config.toml
hidden_size = 256
num_key_value_heads = 2
norm_eps = 1e-05
positions = "rope"
init_std_o = 0.0509
beta1 = 0.9
lr_head = 0.00672
schedule = "wsd"
decay_fraction = 1.0
decay_shape = "cos"
batch_tokens = 32768
Each number is 500 + 25 x the weight over the matrix's rms, rounded and kept within 0 to 999. Layers, rows and columns count from 0. Numbers have three digits each.

# up: layer 7 MLP up, 704x256, rms 0.0585, rows 403-419, columns 128-255
# down: layer 7 MLP down (transposed), 704x256, rms 0.0587, rows 403-418, columns 128-255
# gate: layer 7 MLP gate, 704x256, rms 0.0589, rows 404-419, columns 128-255
up403:511504494478463507497505495520457554535517515505472491491498491510500474511470473481447518541519492524479524509487485488528505509440506514549474486460495532504544511494489450472528446527515507519527500559502496528520500525465535516530519484459496457461533519516493526498511559499487543480516470462521501548510484540483490534503500467459567500491535554488521456481461497498498486508483
down403:534520485506543452484541509466496464503510489534440490507534495491496558513529485469475488488473511515502491458524518467539492475484488519484516512491483566495458490537511547432537505505492547498520519486528502486581503492549454502559551523473523503456518478475475517518511482525512510494507533488515524523462467509487473529473505504500532502500503518509443497489473529516467509502524
gate404:513507578481496461523483496489491556535466498483482503503464455493506517496484522549520489501541524465447480508487456513479510541517515481476518477507512476514512463494463493477516507458509501464470468498521521520480458464515501475447504544497515533530486510520511515462422497459513504507547497523529501460479456507519558464498507486479513504456540500503496504493527485478514503441503
up404:486502461516504519546568484500510474466531484493470501551493478496464475527484488463455494482489455510485498474498520535516532507537496483552504498515478515494455538520486501470496484486483499543541502479522528459502498483554497511503489506479523474528463486460454474491513508535502496497516522536452542522505448547550505496524484468514525470499528467550446515506496501566506502483520
down404:488527519502479544533517484501484500508484515532470525482564540528496523495508487503494495472500521497483499444492499444534460487481524512519511541474556503461516538540542528511545508533526532503460494537481518522488485536485507490491497509454528535520490492494516470523478501501478522528463490477502470466527516502466463532482459519460499540518506519490547490508458489492497506503519
gate405:523486467510489479517486465524472508522519501545464510513513507520506523468480465487500505508487502456521518509479509503478506502476500507493501507525492527526536525518523489527503496497527485468521463522510445529526525542467513476510487497464496534545477457465515511447453441505522517532518469479537526450511450496492519517528479543515485517500479515479480500483535491514511484502505
up405:466476529461486511454456495522459491514525541509471443507518496469462485457463496506490509494530533516471507464509486469503494506502508468483511457490532509474511525510519470523491510489450522515450461493493532507496523495489516522501470482484521475532489525478521485483520513491496501495507487529495533561501489502448525503514554454514513524441519499554517526459517536489561494514479
down405:515520503488507531500473464512492516491540545527542505474494492466455472446479451507530458503522540490454530498473488476503523463534463486549527499503479487454513469515499524456502501539479487515535490510534579434471518505517487506512496502487511474490491499529522499493486522500536472475500521537475490544530515523496521518514481490487511450531521487482483497519487497466508525495518
gate406:473507486492517474487504481543511499508488504473479488520486540484495505489488509503504518507489536461494462495495525516512570540513495482486514467507475469515485501483512452546491463470465494468476522522534488517468477498489458525516510555524501487492487484458501471471516557488504500530491505491490550507509481520508502441473494504509474504522538444486506541511467482477515464446523
up406:507497486477455522490528506471482486532524493462481523559526509501552506453536509497495508477492534480471468474532496489538494486543478509527523518496492526547491489472508504484481495510506509506534494549585501502508485475483462526546480486538519466481471488524495506548488495471470484464486457496478502509482471482455509483521497521476491489492453518508457516494508483541467489519511
down406:490477497468476464498450490508498482471445509477520527433492519509431490519495523459481538484498438481463476498495487506520510542510451501504520484466505513524547485533501496484507578510514513488477479511471486498500490514528496500440467494517496503512431474462496463476501499523486496524497491520506521509513481500537492485473520540538468492438500498523538476484517519449503532522534
gate407:489531464487523494499488520492513517566498524537460519506491482466507516529495486516490538485485474519523504504496476506505536536498440555503488480523526498483568462511522504519517504464475501454520498501491487488524494513509511494475464518506526524515498488464486476505513517532506490486548468459492446510472470454475499511479494513547554498514465468491542477529482527515523519440497
up407:518501459520521457522493526513470489517491487462512534468477511514479489538479524507511446580504507509506510510480517496510521513519492490487485491502472487509499507475478501507490488506497502544492487502494440490524540456504554512449511481492494482470478536505465477498472484505483532514492530553517514498507512521514512505524511512510474466529484488493546517518527471487556499529563
down407:508474510485432521519495535526483502519500508447514487493486478495488506503503515493541561468538475504477478506511507513502427490486499485482480503506503500494466490493492518517500502555491504460496497498519486528487487536523526520502550533475506449519497507503520505486486481493495454538512481447490501518506538499492541453487498522434509486519468518501473512518489507490527520526525
gate408:509508483516502469503473495533474505492494474497459425468474504519507502486518467538491489473483481448519476519495461506505519450479472474523482505483509478491477532488496496509544514488479503526499489539528559510462511470495484500489514481478505478480506497473510479463523512443559493524538517476494517477495495518536541461482469496487489442467583484531485498499475482467455521501527
up408:501475501566472529507483487540520501504500519500501472500526482484524534492526490516467549486511494562552461541508501507501476537523520527571492509442562487498558492519476464500515513525484479549487512502499540536494462540479455511514505474495478526494476495526488467497502513503541536464508512497512488509502530538494533463539523493488508463534512468535505502442523564474530498550496
down408:522525460544501529479541462523501497520521524462459492515495528513502454494511511547500499471523484514514452508496506525483495482508528503497457495477527470480482484502486493535504442498454535499482467448491528466503488454503531482490530487519494527488509506474481527518484472499519549507444520510517527509531476531529476509481450506499474472525521532523511528480533521504471509521484
gate409:433508519496462500475520552521525485547492500460475502504506484526471507540506464509500492501474477517505509512519470497544492523493515527547483536509462532487512473505553536515514509580497512481507507478498542448510561513480479465491471502492516471501513524503491543512512493454505525516486515512490481496500555542527482502445510511455490521501521502550484484458512494505509517447552
up409:561502506482477551466469521485542484495487510497515481492522516521506457489491448521552532488503491487524467480512464489481540440481522498467503494531482491514482455496488522485515505496438494522481496497479495522510497489488569514481466506477493492535500527512501516515526536494539474477518505471552511462503510544547525500493461522476491500492493520463516489526462484454488484516465
down409:488472511525490501498506497515504479500494480490489516489515506516544516536564496523499509492505521541513563558541454480501508495518504490521443502520505469469514543515492518506479516520561470506470501482486498494424502483487481472496528432486486539480484475546526445488501510453458471561473486490446538500499521524519526509518481518497520543513529511560504485495441485499525538507520
gate410:488476506499489502476485514489528518502507483521463479490476493481525554522476482509523484486473508486469508490467507557531498470483455482532491499535521474463500495505483518489534467476508453490482494532493540486542449488480496478507535494499487509462550487509502481473509504527493471466545496474517505467484482490492520504478494511522523479496494491479516468498519478513520520497496
up410:507484465519462486461541471460510480506507490519471469469499493494479546472507506487526532505473499544491505528479506522495531527492517514503494473490517534494473484523514495543496493520540494537542500475493519512489495452492420474497504500468522495444510515505511500524477487570523471478526473577506542493503480498478504515494514518448499476512511485510564459504514498498514468520519
down410:505454507507495481485491469515477557491527500487507484490471556507481471485502501499553512516498500499466446500491550432516521520525521513491520512520495489511504495460522493499511480535499539470508504509490491525504500501503502500488573502493526447477493470563497515533477522475484466512469472428552482532467511461506512485512464499486488467489519483518538498504492475488477538469514
gate411:521500464516510531524500466496513495520506511473463487492460497502502510530571483513507509511548448523510534455524496530505513509484490503480495486515477512508530510492550505482488480516477515539488518476529506485514492499474472485509486498506488505490474484481521500502477506518497516526495507490525492485482474494523521537465456480529500470516501462517503479507498523516516467481465
up411:524550475508464502539509484484520480481481493514517489509485499457509498508537463509534484520501520506509526509518516494460535487524518521477455484431452466434463470509499553488507524513467538534473520490504486525487519501478489485503499500499502488509485517530514484532471492492575511469543560483464487524511504475483458461503550515534506488531489495488503548497478473476510492486518
down411:530478530532479531488459534540468514506453490498472515460484489506499433499528545535483498499535494511496496506533490502515502516500494478503503480530512532510526451487521515499429532506474524474522471520529547511487516518469481470450470468468508499505462525527463484479487489530498486487470496521530496507519508505495516513449511528483468543542469530501537451524509461531515494503525
gate412:501453494515484473498459515512500489540489503532533480442537495435522514501498514531482462463524473489533507443517486535499510529467518489469515509547539494536473486497527502530477504530504503495543535533496480472520526499454502491482462485533493512517518496472531499460503519449447502482471487513476493468501548496513532466451471483461499494491506478468443495488507471472498508495540
up412:458484499534527511532526471486466469494508512514507492460455508514509473535475531466552511501521502501527517508481523503506534487503502483456485475534506508519523472468534523510482471531506528514521505545492491478504473434523531462476487496511503522504517574511509518524459540491531520493459511556511470508457521508495453566459481488473476487488476489475462505512549537456500522508496
down412:520525475507507481445508506513480508508490475480479521493486525485467464505479515487481518540480534495514530492503456482505461491494470495532558532468503533503465505493509554500481493553471470561536463511480493551484481498492453456503497540483492449498501522461483540506479472518509511487538523500518515522538576508487505520512492503460509458521524479515521489537537519476473530515509
gate413:508501536504473500475474505494486462496527490511501549492512451451518498498511475497513495501535478467488493502526461497502502504529481535483480486482544490437521515489488489506517536474510526453513503508507512453503519499527468502551538502497471497502471511510493492535518486498490495494501509521504476503506480457473514483518506460534533510469469515473505491483480494503557490451515
up413:516491517502471485474533486515512519550517505527507516506531517484495512484510492537548500516465469489532493555458500479500528529491484513504472496420521489516510513543515483520474542494494506486486490488505458515488498495500497520492505531467501509519548530508537482526528501495494534483471486491526530506498489510502543509537459504518473512481484534499559503503528479476512507527455
down413:490461502502501512502458542468488496437463493501504504496508523450521505481466502531461555515498497470510513487514476514493516520467484541508513491505545494498506490467480509501472498510477514546531530514510508525518483506528542466466543488510503485475513499493465478494519499510458514509518522502474463541482488500485453516475554508492471494532485516482514479524484504487506480490497
gate414:486530508476566475499490538506499507525503504492488447458466463511515487489521495504489521475485515531485484515522506493503529484516514516502521520534542512491515508492532561473481527465509534508515463490510482453502521504481484458490465549514504522470520537446515491458481500502488528489509477461519509460501496479494429492510509493501489500515483523535438511524525541456543528485475
up414:543491469486516504468459491511556543467467510544518488497580470490538521497557538501565463516519509470466457533486521535521464541477480488509539505540507469457462482494485532452487473475488534499500522511478542510492484525479487479508513484513482511558512520508495485471482506515485466492481501524488515468482487540484512515492480497491521517525516516516516522515506492492505496537513
down414:480463534528498493483514502510494542458488493524547516479521408538510488488481529542535522480537530507489469489530513489441495489552498502532500525470479513504521497502498430487488529483487522468505486461485536489497514458469467485520548540493463497531510523496546506454472506495477484509510437504536495516551512540479514483515516519513520472506483546468482502527504538529505482446503
gate415:490459500498526516474486492485501521465499484496492477500511520490526521567532517524508528454539491471526457504484490522517490462501525494546515567514497502510511465471523497514499495466493465496507499506521520470516459499549460502518510521517475521495516496491492522524503511471558521500492489497451492498520478500532501471483503451482528508495487518487484503506497501502491501484545
up415:493515465507464502530448562499523499532503513490486492499536462485486507473483475481509501500514469447503538481526499485536529523488451501470485515503486490500515533480504530497525502492520537477534496439477493470498469507499519457483509542482519490474456519500507467481503495516501504507525529473461519467486505456467530486474502559490517495515510449538541495461505527503505473460463
down415:452496461523507535489486533457493473476488466518505469505527467519520510554557505499520531467522480495534493513490492511532534442472506498523514522539493514502497481489482514504529499511507488501496496499467522465535455446549468462531505531540508531520504508492517489509503501451522509507545489500482497480567459483496502480498507514518507481537498532527464480503504525553514474473570
gate416:474535499476487489519496511486490457541462508488497474528499497460502500501528495523443475478451501500491531478502492483515502475507505501484501494471485464531491475506538529498474498497489481484509519511472502492501436498501486519511474497550513496487489492506468503490467519489493549464565499491491543499546479513491489492519536505504446474514467507514495500544492512495543486524461
up416:475492502504504539499509534484496494492496488467487527506502502494475511449501467521526467491475478521504529543498511517535536497495501547525465507502500498506516491467517562533492506477488512503519523560494497515511497508477547499482524478519519477506464519485503520468473517527442431459557489477501502498483504540494489496487511496505454505490506483487494452498535506476498491546491
down416:500467495486486518501507527460507496503501525523516474532517504503505470503504499483510504518490496531523537513505504482486502521472484524536538506476541529515473522496506505498488512526529538518490499488520486508543510507483515477489471498489518500519528470496510461526506532473510535483485529544528542521477498486526476528512539531496478527489545485470531550469459493509523537468495
gate417:498492536483490472452479543507504517523512496518527448474488479464511513529485455493492542465492516505507534513534532497543492484486493492497485484525499517481483510466538515520514483494498473433487476496512503444514513475479516459489473474505525482509523458527484544519504456506456481478520519464527511494456481448518523496523507517464468487594464521476533513498471497506502512454523
up417:478509472524544522494514488487478487498511536507523465460519526501511471498459483495472538524543512534475472510499546515557492462485481522473527526435532534486519554480526470507551475477509470505516518460475491474490507513516526516505474495520509554534452464498516476472433491510499483528451452497455521496525479514514498499458519500524477516497472512476478484498488520485499481477490
down417:520479516491479464532481494509532517492476481493500514509475461503490467527499503479507504483491479492520480493498491434487502511515473534493478509540544468458472479492519544459495461520482547450556555528493504507508477527519447493520526513477520512486509516517514510535497556520495448428514549519539454487460512559506511509490518497485454463542499448487505464484507530507485508495481
gate418:519517491519513503522499527519525524534516506507474497538515531488503508492490483510492557480517485515500487542535449509508479519543477540495449519483518527510545450497516486531495510520501535438531494489516490515466498513486497510485512507442507519499519467523494489532466501521521508496555487461471516475539493493525459478513446519493522505566551501494462522459451491477531472485477
up418:498480489499518475490488497486486501473489524527522555468518491497476507504451510477541478494509505524482492513513545533515550476513518465527522509524485468484449503459516517505524507479468495488503507460512504474524465456519482454478516501516487488496518484532463485494504516497547516517487487502485493510505482520471521471479521492484474507490508506499489531580549466520497510475527
down418:508493554487473510519451495487553516518509499516507455518511523506484477502484464519507528506528490506532434510512487491539513502457479527517487528494524506521525507479496472521508492493525502497480491453506524517470494515448492496505460460528488510504513484494446481506515507534502524499484473511508548483517498500541487424482486460520522473516475439508474522504514452516508484507492
gate419:523534486491462502496506520503553464536511530492481463492520523477490509489472491481481520500481501510487500512499511521526474477479500527496465515558491489530521525506540511507489463489522537496554527521479518558494531470495512515509511517475509505474482481477561508468493498556450520522513483538458520453506466465538502524477471516499487508542494514506476509486526520498499518509491
up419:534534477519510527528492517477470494494519462477497499460520491466529531478482530514545556470494498491544548520511458474524553485552488467552523487478490546473500464461496529504465536483472481511531549494497516547532495491555516512526464503504498511509516532519491523496512541499525498465525530481474497486512476477497450454517506496544494571482461534486478482507444499485533482511524